Each number is 128 + 32 x the weight over its row's rms, rounded and kept within 0 to 255. Layers, rows and columns count from 0. The size above them is the row's rms in percent of the matrix's.

# layer 2 MLP up, 320x128, rms 0.0884, rows 148-164, columns 64-127
size [104  96  96 108 100  94  97  99 114 103 101 106 102  97 110  97 102]
[[136 156 173 121  57  73 106 169  70 122 146 140 154 146 159 129  58 111 136 189 142  79 128 108  89 154 165 153 151 113  86 140 125 121 111  73 153 114 152  85 116 128 183 155 167 114 142  99 182 131 127 144  98 147  58 132 117 137 126  50 108 158 155 100]
 [142  97 139 123 150 155 100 136 163 174 165 131 170 136 120 130  91 169 127 173  98 161 116 153 126 106  96 119 157 133 109 143 111 141 137 122  93  97  69 100  89 127 167 155 155  75 132 121 191 167 114  98  93 170 122 155 147  77 125 133 114 111 137 105]
 [159 111 167 110 138 107 141  57 163  74  89 161 159 168  62 153 104 159 139  92 141 149 131 162 144 139 114 134 135  95  89 136 193 140 175 181 103  99 148 195 110 166 104 163 138  99 118  44 186 128  73 132  97 101 102 112 151 113 204 136  88  75  69  70]
 [116 153 151  98 146  88  85 132 175  77 123 146 164 101 166 125 118 132  90 170 148 121 148 131  60 146 196 144 175 165  64 145  98 118 112 106 157 124 130 121 129 195 175  72  92 116 157 106 102 155 133 122 133 119  99 152 132 146  91 111 169 128 183  92]
 [102 147 109 104 164  72 109 106 134 141  95  95 133 159 109 141  91  98 119 124 133 103  86 132 165 155 121 126 175 132 126 134 114 154 185 142 186 113 136 153  88 174 187  70 175 142 100 125 100 128 117  89 111 165  94 115  79  97 154 176 122 158 140 164]
 [172 139 118  97 210 109 191 180 140 121 128 166 159 106  57 100 130 151  99 183 199 131  80 185 188  97 103 107 124  78 137 128 128 123 104 128 119 141 121 118  94 167 119  97 107 130 144 162 127 150 167  83 141 124 162 126 120 115  94 100 126 120 133 140]
 [178 130  94 150  86 121 157 137 161 140 194 147 124 114  90 154 136 119 134  66  84 146 179 154  63 127  82 112 114 120 160 107 124 156  99 165 143  72  80 154 187 106  72 151 136 116  77 110 168 136 127  91 120 132  94  98 160 132 107 130 187 123 112  73]
 [107 198 110 171 156 181 181 126  99 117 113  71 119 178  98 131 123  72 106 132 141 176 137 138 162 105  84 118 141 146 150 100  93 126 102 144  89 117 154 137  72 111 128  97 113 126 144 148  81 165 126 187  93 185 116 106 123  87 138  85 120  96 123 114]
 [125  98 122 134  72 188 131 100  63 154 208  88 126  61 169 173 122 132 136 166 127  90 113 121 129 100 147 153 109 139 136  84 100 132 139 129 152  71 132 134 129 144 113 179  74  62 145 109 123 140 150 154 116  80  95 180 139 127 139 167  88  86 174 114]
 [114  75 106  65 109 126 134 107 101 143 201  90 112 154 149  96 150 151 159 184 164 124  84 154 219 112 123 101 135 144 122 100 180 149  87 148 122 158 161 175 129 103 140  93  90 114 109  94 127 120 175 112 120 120 142 139  80  97 142  88 112 191 123 119]
 [172 149  88 160  91 150  69 154 145 116 200 161  75 175 105 139 113 128 110 101 179 119  77 171 104 105 109  84 161 123 143  93 127  96  95 168 106 129 181 113 153 149 131 169  77 121 164 134 119  58 144 215 103 159 139 136 151 132 142 180  36  77  81  92]
 [101 121 130 155 175 142 149 125 157 161 146 175 112 140 126 107 150 107 111  83  99 102 200 177 140 108 216 113 124 110  94  78 170  93  96 142 100 119 186 122 104 111 140 119 108 109 105 101 157  81  92 192  91 116 158 182 132 142 157 190 114  87  43 104]
 [104 151 110 157  69 113 182 151 168 176 103 141  53 130  99  76 122 171 123 153  73 116 177  89 147 167 118 238  93 157 112  63 157 106 140 166  89 122 115 167 125 108 122 135 163 186  80 148 131 107 189 124 151 115 171  94 150 137 168 159 123 162 148  99]
 [128 117 155 137 185  45 100 124 133 115  82  96 109 185  72  81 128  66  95 132 158 124  96  73 113 130 141 180 146 146 189 118 116 152 126 141 104 110 124 102 168 128 113 147 111 108 137 106 101  65 153 102 174 107 148  76 181 191 140 143 114 147 123 170]
 [ 46 112 111 142 141 120 143 110 141 116 144 137 125 114 132 110 149 132  92  93 158 142  89  98 118 117  99 112 139 157 105 145 124 143  82 131 100 149 137  69 128 136 119  71 135 169  74  67 116 167 160 167 102 154 137 163 138 163 132 129  88 180 124 125]
 [147  58 154 137 146 142 131 122 138  75  93 158 133 166  78 160 105 159 158 146 172 152 152 171 134 110 163 115 128 107 103 108 105 116  85 133 130 160 153 148 145 108 156 128 120 125 182 143 117 118 153 157 116 141 101 146 105 123 221  59 105 106 134 130]
 [107 138  98 138 128 137 149  99  44 181 179 169 133  64 148 175 122 153 118 121 130 153 149 132 121 146 156 163  83 180  86 173  84 155 162 144 127  67 163 149 141 201 136 162 139  88 177  68 197  91 109 159 152 128  73 145 157  91 126 109 118 128 100  95]]
# layer 2 MLP down (transposed), 320x128, rms 0.089, rows 148-163, columns 64-127
size [103  98  94 105  98  96 100 100 115 103  98 101 102  96 105 100]
[[120 182 117 101 144  67 133 188 147  64 112 149 108 162 132 166 157 125 157 164 137  95 104 145 121 159 166 127  98 119 134 121 180 144  99  96  85 106 150  71  99 105 138 121 145 138 107 159 142 157 114 144 144 127  62 123 127  68 106 172 117 100 100 107]
 [110 109  97  99 179 124 168 135 127 122  96 174 138 125 139 116 116  85  95 170 169 130 133 101 164  84 124  91  85 133 146  82 150 124 158 129 170 194  92 145 110  94 118 136 100 152  98  77 137 115 124 130 158 111 175  79 122  70  94 100  92 168 159  92]
 [128 133 114 108 189  60 147 117 128 166  95  79 120 115 108 132 113 148 124 170 148 124 132 153 216 154 181 115 150 114 133 162  74 125 175 161  74 138 133 133 166  99 115 102 216 123 187 115 100 162  95 141 107 105 157 101  83  79 107  96 128  89 198 116]
 [127  97 137 109 150 130  95 167 159  51 105 103  71 111  98  48 100 126 126 182 131 113 121 174 157 143 175 157 162 151  94 122 104 128  78 134 105 160 138  95 139 154 180 145 142  51 129 183 106  98 116  88 126 173 116  64 159 131  68 120 123 155 152  99]
 [139 129 150 154  94 110 163 141  88 151  79 160 133 136 115  94 121  64 209  53 177 117 155 114 125 132 112 109  74 132 140 123 120 143 166 166  78  87 142 112 108 158 157  82  96 118 103 141 118 141  81  58 130 123 128  83 104 101 159 200 140 172  84 133]
 [122 130 114 152 169 132 129 112 136 180 162  67 163 162 125 134 145 116 139 130 166  60 118 211  29 126  85 135 157 146 133 140 142 143 171 112  99 107 118 131 164  81 134 160 147 107 127 141 128 117 145 115  99  79 158 112 178  85 150 115 133 112  94 158]
 [154 120 132 118  79 168 129 166 125  88 143 115 107 105 160 114 150  77 191 126  64 145 209 140 183  79 102 159  89 150 117  99 104  88 177 165 140 125 118 130 139 109 122 117 117 111 143  70  97 164  73 112 191 142 112 118 172 138 106 167 101 162 112  92]
 [ 94 144 106 172 154 183 134 125  98 111 108 100 144 151 137 142 112 139 127 102 145 187 161 116 124 107 132 154 153 146  85 142 136 153 123 141 100 117 158 151 100  86  95 191 191 109 165 119 153 113 130 112  97 111 106  95 144 133 192 162 148 104  97 138]
 [ 87 133 166 130  82 132 111 155 136 166  97 104 141 135 124 152 101 125 124 154  72  80 147  67 152 111 157 178 105 143 108 146 139 128 120 128 118  67 166 148 154  92 124  53 146 137 119 124 136 151  58 113 123 140 146  50 118 149  71 160 114 101 118 176]
 [104 130 115 204 162 173  93  97 182 187 107 100 112 109 149 204 145 184 173 146 126 134 110 174  96 100  91  72 163  84  99 129 140 155 141 121  45  81 155 113 115 131 159 123 108 108  98 184 159 134 162 144 116 170 116  86 136 113  91 153 119 166  73 109]
 [ 79 142 146 164 101 111  33 142 139 187 134 162  85 152 151 190  91 158 131 145 153  57 141 134  87 185 169  98 142 130  96 172 141 120  55 145  81 173 128  72 115  99 110 148 122 155 151 104 142  84 167 163  74  88 106  99 103 108 137 150 133 116 106 162]
 [184 128 140 124 109  73  63 119 108 151 106 168 161 164 144 127 133 186 117 230 151 128 169  97 142 183 106 118  95  90  87 130  87 123 147  95 141  77 113 127 114 107 138 108 143 146 124 180 128 141 178 175  48 133 108 138  93 116 106 152 146 152 152 126]
 [140  94 161 143 139  85  74 113 113  93 137 144 187 111  99  28 155 119 138  79  98  73 144 102 126 126 203 100 163 125 126 136 111 117 115 142 135 136 139 144 105 140 161 166 126 122 117  96 204 135  61 121 130  95 108 173 109 164 147 115 134 141 130 134]
 [151  67 110 147 134 119  82  66  60 160 118 102  94 141 140 203 108 142 123 172 103 119 129 122 177 187  80 171 145 164 105 102 141 111 168 145 208 144 152 115 132 113  87 182 126 102 133 101  89  92 161 115 140 126 137 145 158 146 110 127 121 144 114 161]
 [154  96 125  99 147 111 113 109 135 136 174 132 150  77 138 150 123 133 112 166 104  84  83 140 133 172 153  92 127 155 133 166 142 161 196 116 137 137  95  89 151 140 142 106 152 119 131 120  75 148 139 125  67  95 134 194 155 103 137  72 114  46 184 146]
 [126 139 167 186 160 111 114 140 183 120 152 144  82 139 105 165  70 170 111 122 144 176 175  92 150 147 117 150 143 165 108 147 115 114 162 129 104  93 120 106  89 150 157 136 170 183  38 148 132 106 114 156 112 103 181 127  58 128 114 113 108 147 125  91]]
# layer 2 MLP gate, 320x128, rms 0.0867, rows 149-164, columns 64-127
size [ 97  96 107 105  92 100 103 131 102 101 107  99  94 114  96  96]
[[104 165  89 101 158  89 150 113 113  86 129 167 105 114 138  99 153  76  98  82 162 123 161 134 100 127 151 155  76 132 158 112 132 110 117 103 171 183 188 159 183 120 132 108  83 174 152 114  54  66 146 137 173 152 141  64  95 139 103 137 143 161 158 148]
 [ 70 117 120 132  84 205 131 166 140 152 136 134  84 140 140 108 168  93 118 164 151 151 160 144 133 123  96 126 130 132 173  98  86  90 156 127 145 140 131  79 134 104 111 110  94 157 170 180 112 139 177 149 214 157 153 120  63 107  58 117 180 124 160 175]
 [137 126 158 177 124 200 126 101 144 118 141 129 148 168 112  99 110 136 166 148  95 142 127 132 168 141  99 120 106 106 121  70 135  83 154 123 168 145  88 120 114 104 159  70  32 180 127 136 133 126 138 159 103 129 164 160 140 134 184  67 127 125  58 186]
 [125  87 147 135 100 204 129 173 100 112 157 136 100  97 195  56 133 151 150 144 117 166 165 150 100 142  60 134 112 128 164  94 143  95 100 130  81 144  98 121 154  57  96 151 114 178 165 135 147 126 147 166 145 104 108 134 121 168 100  87 116 144 120  89]
 [161 133 116 131 184 139 174 188 148 126 152 138 150 121  63 119 150 139 104 163 190  73  95 172 160  99  79 102 157 111 101  92 139 115  65 132 135 159 133 128 128 163 138 140 125 143 133 124 134 118 120  78 139 110 157  82 137 104  95 125 140 126 190 173]
 [ 77 153 154 147 128 187  63 113 125  96  77 128 148 164 154 101 151 162 151 161 173 103  82 116 195 104 126 103  88 157  96 108 153  93  75 102 109 174 151 171  65 127 159 141 151 143 167 105  28 100 162 120 115 103 170  99  95 137 147 148 103 138 162 165]
 [117 168 113 201 180 176 173 133 107  97 113  94 135 175  90  92 119  69  88 152 103 170 138 171 202  99 102 125 129 163 144 100 137 112  66 165 101 126 173 141  81 137 132 140 142  90 157 107  75 147 124 171  97 182 158 105 147  93 137  73 113 104 159 108]
 [189 161 104 122 162  56 133 129 172 148 108 198 175 161 108  89 154 123  88 106 140 155  88 146 110 107 123  88 125 133 143 181 172  96 100  67 179 107  93 143 175 147 138 174 140 132 126 133 131 116 131  97 139 134 148 110 137 139 153  92 168 140 129  80]
 [139  86 126 108 144 119 121 110 173 140 156  86 125  70 171 135 158  89 104 194 143 126 115 141 144 103 133 136  61 252 134 101 105 127 119 194 130 126 163 138  92 121 136  92 105 172 135  92 115 135 219 102  70  99 161 135  80 125 103 142 129 169 131 120]
 [146 184 124 118 108 159 138 147 175  47 192 113 130 163 122 154 123 140 160 166 157 165 122 165  59  67 150 113 128 121 193 149 119 168 172  57  80  77 130 127 153 172 138 155 100  69 150 133 144 152 101 181 113 128 158 100 154 121 158 136 141 147 166  50]
 [146 164 123  95 125 106  97 128 121 154 105 159 140  98 193 171 120 115  93 159 179 205  73  69  92 144  71 120  93 146 162 156  88 133 174 127 160  96 122 193 158 142 107 165 127 110 144 152 145 129 134  83 147 123 166 116 146 134 146 134 134 113 158 116]
 [172 133 104 145 123 147 119  51 159 135 104 189 122 139 107 171 110 156 115 116 144 115  93 146 101  73 168 143 123 172 101 153 112 120 124  80 181 106 129 204 152  80 133 204 136  58 104  96 137  69 185 186 130 126 154 119 171 104 132  91 117 100 108  69]
 [ 94 134 156 127 159  71 121 137 135  88 119 145 118 192 126  94 136  75  85  82 153 165  77 102 116 107 109 183 155 163 172 141  53 108 130 125  87  82  93  83 178 147 145 142 117 121 117  58 116  66 122 145 129  91 175  90 153 155 103 106 134 129 135 114]
 [ 73 149 168 178 103 139  87 111 111 141 167 122 104 166 128 145 115 167 118 106 112 165 121 109 106 140  97  74 160 111  96 158 166 162 136 197 138 147 104  72 110 197  93  72 138 163  63  93 157 177 158 118  96  75 180 105 119 155 121 113 130 163 119 118]
 [142 110 134 160  99 134  71 154  74 212 127 155  90 125 105 176  81 176 142 119 151 142 120  57 131 129 141 130 138 177 120  62 113 128 133 142 125 129  95 126 103  84 120 143 170 157  88 127  97  80 119  96 142 160 109  97 138 169 165 104  99 165 135 172]
 [150 115 179 100  92 106 122  93  67  88 142 174  31 115 152  95 129 112 131 139 166  91  95 155 113  96 166 168 128 132 147 111 170  91 127  98 165  70 100 109  78 115 125 181  80  94 110 104 169 151 185 138 104 104 186 100 140 182 101 145 156 154 125 143]]